Weights of a small GPT-style language model, trained from scratch on English Wikipedia: 24.8M parameters, 4751 steps.
Each number is 500 + 25 x the weight over its row's rms, rounded and kept within 0 to 999. Layers, rows and columns count from 0. Numbers have three digits each. The size before them is the row's rms in percent of the matrix's.

# down: layer 6 MLP down (transposed), 1024x256, rms 0.125, rows 985-1001, columns 128-255
# gate: layer 6 MLP gate, 1024x256, rms 0.132, rows 986-1001, columns 128-255
# up: layer 6 MLP up, 1024x256, rms 0.131, rows 986-1001, columns 128-255
down985 097:485543490493496498468483479533494507467507459538480470512509492500510431543486552500550504473491517513487508478492514517487485493493474492530425538486499536509516500507516497507472486523484488530482553466489538492519507496508514522489466518542511504458484496492480483512480481513500508521514512459517478513492472508473505476483498514489493481508489554501486447494483527487497507494481
gate986 103:454463485427526486480490472521474487527500518492500497530460498528525530475481490503490512539552521500537482515533465488463471529564525477489523515502492529492527520543520506461458528511504539508460504533554530502476475485542511491505504496497519499497516494450507444445496494484518496492473495483478514531478535521477469534521525511477522468528510458488512529538483521523521500525489
up986 097:434487510515505490501466508530481498480512518513438510450535508535504506482488487516509456458492483492486483495506454494492488502508521505540530473475514492527523456474513434512458495505513473499459542534522435461530536498474485534504518475508500519521490538534512503502486503504464472471515499518503526534467487481499495494482482505523447478511473470518561464528504507507502514495535
down986 097:529528493505535487515489457478483500486516482492505513501515512472544497496525549511498529509491477532514459521516517529484515549520463470465514509503505475460557539498499498496490472490488530488537492503539441498470501494519499510507526445548476508500540521460529533491518536470493529491468515540477503485489514547497534529480485481490483514503478480507504497488478484475507493476526
gate987 099:506483489549500501487535508516502513428498494477509466522540504483507487467505488489479504512458520485563469493503509508511472445505524481515496535474507488521523485530526587473469472514481540484442501494500493457499512473517510491552522528477513547472451427472516493468508477532491485486511468540488493508529466522498514477547506528551465451514539485499520517493517511520474482477484
up987 100:483512506501499494528467443501489509511488540500496547501490483531481515522509504467448552485505538498509507530473513516483481479477512510527484513514531538503527533488512517519530519503537539518488513467504475507513567501511560456521526487507518512504460505502491467487523469525457489502434494481518527553538500482503510501558507505530539513534484484499497519477526494529532547561471
down987 102:481480507479490518458495481477482497508464568500498509501538500476495508493543439505465515516536521487489448474479499479509454487508451500491479569508493523466520470509538480510507486525507471532471538474499523524506484489470491506484499516488526506534490467477514490472498463491486535506536518483477501527540505477478471497489521496495518500476465507484479504501508464436528533478457
gate988 098:494462513500499561516547441484495491507547484530477522514485519442507499466502493502496498454493471500532456510486530503544549537506487468517502479519492514503509501526523507551498514478509505474464496527449484471507525490507510483492470481490519460476448504548497480507480519444461508483482501493517501478546506528476465490491501466484451507499504489477475471495524481475510509540473
up988 100:476508488468504501510500495490525497510476513465493491504455512527504483505475501486506507453508460525499472499532445498492478473459490496510527492462518492462507520535491511511506496520461475495462524498533523495515519551456450434506536477498492487463561467481474511527471496532513560510508474508474523476498500524519458476552515495539462502493526496505517473493492527504489470479522
down988 101:487512516458501548507485458517535492535480473528460486496456516467510491508513501529521494488515532490520471483505531500508534519435515484519473509523466553509491517471507463513478462530529479494500492516473508501490497513490487537508481552475536507518488501491493463458463504525514556514523562507484474515510520468479518461483547510526513491504483500478507502467503554502499498515445
gate989 099:472537490492505514501539490476497483507462505558464506471482486526462498523491427527506464504480439513466486539452478505459453526492506471494468492517481470516543440479447435510452487492494516489510525514464495524521494469533501504520480499444458470482517517490496509545479541525503484516557474511511542548485494518519521533498492503509507473471495473492501486525505491511524457500513
up989 095:505516465509530510473535529497501452521517458516479545507529469529450466494501523483536493507493474508482474512499503515502519466523478486490462504499513499471535548504517502493481485464521523504525514563516458510486498440470501547473499493509498486534523480505518523477528520511486518476498485502514497488443492520527513560493502526536514467492470508507515526503481504526533523517516
down989 094:456495510498511503539455506492505560503507509502528484493509503472496493509506515441517517476539546496487513505516522507489514528447514499540513540506508409491518458479497512486477510506478520504487503503488491518512487491492517492512517606492505488451484503510523468555509539496481499470476555485513456473505480492508495472531479492463502527514501504517485505497507528500509499528481
gate990 100:526520532485458518502524449473535508511549479497534493484503487475477489516526472525523502529541482498509505538516502461507470518499503482493524514498491511528480458486489470464514480534536477472494494512512500465560500519545505491490504500487501546530511462526490458481522549532513518462494505536516489481449489518528461529498494429496487494528527492500527491492524500507490498519511
up990 098:506478486455498488526499523541457477499509509543524454517496472488481500487496496548455475474484529486468425537526519498555503472500452485520492484523506485495521540523512472520523519489508505503516466491507474517506516468489533507527499530521488489535499457489482446464505481520542487524509448501512514531512491511513516538464497473454487460527494449517535523528473532509509511518518
down990 098:485512492490508496494471490451510467506499522519524530467468530519468489502470531460475550486458508490494493492485453498527525490506529544508511491477496509467499521493524485487470498464466507492508478447449481511465516446496509518471494485526539496496567524473486536526481524491474499499490526499477500508508481497536538505473479557528493486511513500508496520502518519484504472499505
gate991 099:501467518520450504499516494516481515523491455506511500496461496463509527486455544523516510498476462520491448540546480477543517499533524485465501474502509504518516468531518524516506506469467546503493505536464486465473492499479511533481508451497529477494518461466462478492483475513495503520500545498520467459492533522547529529484502496527510465529515485528505494551518462523523481507486
up991 098:508510488503500486483507521479495445548499489518471462514551498505548504493494480479484488508548471451475537519487481502505451499489501474500468498517500494469553481496459494500540493526526511473514506468476526473515545488509493496519511493503466516475482495482496452485483471497507508482483457490505476477479505487496460467498491523493474512473522501485515532469500548503562538500497
down991 098:457493487505498508475473478516513541507486509515529538518543512465508517473524493497520509521521529478500475487494474458568520494496503543488506492486494487499538483533454454495490509464476504437543507508506491512457553496517464495538497532441483509518480509528478504513489496494523528482472492506496551452509468513538520438496482501526479484481496480508484542496508470487509472536537
gate992 090:524494491540550508500482511495552485521478435567547502503531531568464512482501449516535543515477504508525471504472526520522481489480471473477481457514532500505449524497546502463486515513487481481509519551550479507519488498524486468501510495501487512454471493472508490508499521493520457483540518485517548478482504501500501497474473505493516502501496508527483454489540527479495481503512
up992 090:470509472514511527459468451472486509504527505525497469479496506491513529467496472545479484497540509486540453487536478526550493498537486501486505491482527504457480484475492488539448520530519491507536534477522488498492502477475476500503501505478496533495493491519494487523494498470536509527519489505540499510491483529473472529484529526499528527522468493497494545475443492499513555468500
down992 090:500469494460538493481494498497496479500497432525486499466501476504478455462473492524490447483477515528498565526507497464472512494471495461520500509477476460496508514530511518477526502495473483499469506501497529499498533518486488482506554446480454539506479478489477548445539448506475472497522504508488531466518500410548497509461486534500490469481506491476483510498528448521478481501471
gate993 100:509446517463492518455497524459488514528495475495510543478509479517488506506509506519496465508498502490526493495521503504541469505534534468461474482535510513529478482497516524474519494509505495511518462531490488506502529479528432519474483504493504499509524512462490498492519469528507457527481511488520527527492478490494507440475480535502541491452548538479501504474487511473456483519540
up993 101:480478475499488519529470538491473517474479476487452530499511474472513550480474522459461531472482484475497503511507494487549456502498551510450525505492505538512488555476501486503492506528489539483504449543482456518517496493521535541504512503517546497509496529493485496500518468461504458550506515496492506516544480484543491502522472488539508521484532479540488500496488537518486506446510
down993 101:489521477479475486493472519536498526520503506509517522499482474476510577519514538496495502490503533496454457486519494492512468497437509467496511534509513591504492494471507502501535510492506525516484469518448485504522515492510513486523474591487510536523542484486466460474493499527478513488510537516494494550502498524509520453511527517471492480454494477519454528519503520502475502486518
gate994 096:501480521483510467480473496518512484525485471515540431559534539521486459506518472484503492494502504464542500543502501536530522521469484510481503515511477522496481464465497456506528506469519515483493470537486510549551528485505492520504515485486478507519511537460504497500505506495495476528492495514468523556442490526502483499491503491536530526500496473521486493506505491492508508515525
up994 100:516533539474469474523506496534479526532496456500513482533480503465486485503514474501496503513489535471505512514521574460499480533495482544487504484522484513505524484472489474512516475540478498487537527502550507540553521532511502517500543486526491456529462528520511526508462503510501531445469466522494526486478508517473481496504512485518490491515496514483512503501521509476481507535482
down994 097:536491492482504523519485520518482466503446542449519536442522486506501506509510510520549522523477525479517475533507523531481481523478529520515486520504510489498557486515492494494502532517448537518475530489559497472494438483485529503488482530516492523532509533489520477549564495487526508508503467488477479472486485525466505519532493483481455530510512473506503544502479502523516471481502
gate995 094:491495534477513515495494483451486479481505481506515480517522505453507454486421529493521499463484470501479469486540485489465494522526517462506502508505522499486453465517484481482497471492490519446478529513491498535526543532495524473509520468552516466550437462463483490497511504461543491515427489483492494477470469499466520475518523470517510504467491530516492544549481514496506501532495
up995 093:498489564481466514500512510503463472483487481470450483515492493507508479495513508541463513508516478460500445482517466464483497495501500458439486472561517523474514523478481485489492479522462503532441467482509513520456468489505492547536462548491507529483477523529512475499496448506486479502499494508479502501472533491494473503516481504478456516489556482468481518491488501441514536492489
down995 094:525482489489552461467490503457499483516475468536485548507532494459475478473535522537507513524491531507486479510494502484495508510482498533434521515493500440529491501503506455525504519493530523458447529499471476499473472470458466499530463517459514505518536482523476467517520523488480504521535494469515516475487525525504502484480490510522538465483509510499532513473469506474485477523540
gate996 105:499444478475508518483505516524478515522499492495504528542508466490493490487483476510470469524503449461497533499495511521486500516466506499507533506526530518516507472492505516520451502471500505519469500511480479483513459536490432521522490515499526523500470496517431511523502497522526508499535514515504476559514478511514524504492469498483507469464538438516502458470534491557493498472506
up996 103:528530490450514478489504478506487535497493513520512477503486524523521511554531528512537520520475498553510511493506485498481477531453521463532518479525522506510489516479468511456496489502497487492448491450474476507541542488534477489492493476491449536529491458448502496510494500495521485489494476477475526505467540510484456520463500549512520497497530506560498510470532512554488475533528
down996 107:503501536538514523488484525485510509519497452535464464471489486475498469488509493484526473501506505524514524480486471520521494467507474524515477478469501461550535534494545506519494501529544538496535466491484514470491503466444501498494499466515542482498507473524522451493469488531485474476517503548428490508527509456522471462426521504550474508481476505465516503509471486477501509508522
gate997 102:515543460500465497460541475497477505521478511570510481490525473486546498510471457520481532499491468499519494586511508475516495517526517512460531529458499517500482517500521468471502480461515523466485461492474494487515476493462464516551452462478483506472449509509450521496478543532519468489489507460530512518523515515505520499508481511533519482502550529495531467475465481489508537516513
up997 105:507500503486554508510476479520455510500480475506516495496481475512487542516538526523472497488522480534469545501534465548505492504483492502520497509486516501533545488498503473523506508518485538521530517511525520545549510505480564609497512510508495468489506513511496519510489511541558482516520507524517536527521526540485542458500488499494470492470504455503518494462475522527496512554507
down997 101:485512496464513529514504521506525513480502511475492473475532565497457478526524550478496494517489489488451521480486490527508520488492462522472498482539516485502517494500481503519489501539488499486477486497473501471502532488528452531439500501541493500543495464493546484511496512539524543531495495563498491540461482504521474473509495496480477485496508457480517484504508530520480495546545
gate998 102:501504530489516507483489489494531496511488502548506477538515513507496482464505497463484540489505459513517472474497483484484444505523494545430482519443505492483483466520539554524519454478488518488528531512521484483540506515487497478504469493499471510483530476482515519512512500533491503499508481491469519527483486548558470448507541520534452497457494496493537491481509487504479485484461
up998 105:523524472470517509490508480519479523480497508548522527527481481549463472512510530538500491508495542481482507481555528526514548509482506492511520509468502534517485468501470555486507558479532506527448532520472498509528454525473486503500519537503525472455485462541475465474503475550470510485515520505512492509485517497490527504507513493497536491489513480512538504509534516545523487510518
down998 106:478494476512511496499524515502429505551529522482559498444519509486486496466452511513505506541498518503539528524520463494501529467521507522461466507562511516507509446485498509541486446476537493515510531485493496484491522517528495454520504473499470513460525488504486531519528495494487495491469506469488478518496510479494495528446512446454499509474541455478457525539484514520490549509520
gate999 097:452520524531447524486498460531553495509487494514452488537491504476432480500468487516523482507542509492476511462515498496483459473484513511488475475511487494503484515463495489538488512480489515483509503487497520461519473479485516472482488510507523498512524497484551541434474487507485476516506530493474522509533504534535533507508485519520514483507465509510504470514518544477456457512492
up999 096:510510504521510483471463510459478487508469546509511524447502477535519500483463448477494533496523474490526511536472490522470506519491502543500522512503498519506532538495527467519510438498474508508515516508517520453494522532500507540465502533503505463509485465474480482505459468471495508526507538539519488474517425500470513482528517479509467495513510517524513480428481452525497546484507
down999 097:501524535478511470506534524478481497520503502492446514510494530492480547515509474506478463484517494477475494531512503494477502485513512483487502507509496534510492520466524481459479480497487505496501526510530472500509511463505475512490514507458513506523490514527517460515509498496512519525522448492458467507472481468533520484513491505499479494481508466515455509519521519473473539526505
gate1000 103:483483488471500503501508492444489499501527471468484449492490529478455511513474539492511508492503436479522494483521538539467448483530524434541531506490480476480491497497512487455513482475528554512444472472472501488492486525528483474484510493486493489457507439514512472521461512529521495523493478511495525505504504491498506443455493482516505469473516533462493514529516482545511504512505
up1000 102:478462494498493521546499470504483462483448474494516543460466494492505481532483488483492517474498490539470517491548476542477508511516472511509470515534458473476496517504517490508491467501509492539508455498543505541529489490508464490535521485506508493493499492497511543507478488477513492552460573479502482484493512512498469518568485515510495512523557497549483520512547535536485485500476
down1000 104:539510506488493506524463471508520491503512533514502459519481531491540486509509500486476534521506493557497489467522479483507487508544487469527506489424499517506515499480436502521508512514507501497497442520551490547511510529506499483540529498488538489527496497508520484502501518494527486530477534510449475534485497469491474484529490550499530479479530514490523516543478558506471493542503
gate1001 091:491537481504526496525523509506503555492499545520519494499509504502565471493510524492494487498503477510521509503481500500483544502502523477504500497522503518497455441463522530479528483491534526498481486487508504468533457513521484510532503514488476460455481487486471524491492520538473480495470534491496443539526461480492479494504484544535539536441506522473516499515519504486485530513498
up1001 091:490511531502492496528507525470507500502514489484519455477498512456547522506472479495522485490496533448535540475527471541446481471461530496491504543510532472495534483528493527501520500453521482515480480462483512512537500489493557466507502492492554506497532460503431538510495489470479479494443517479493509506484479473458521467529455448528550501533506490477484517509484563520503466476520
down1001 090:526488493526516484528462500506500471524497548479476529511504492487495505490534495474536505483502513471529487486507502526512485479508469519470504511521518505506504541532517485498509494520487492516465503511511480534526426538453507509511506496549538449502468467509485481468524519519493506486471520524512453477498519500466542450481489525523493488501483527505482507508458468481511511495500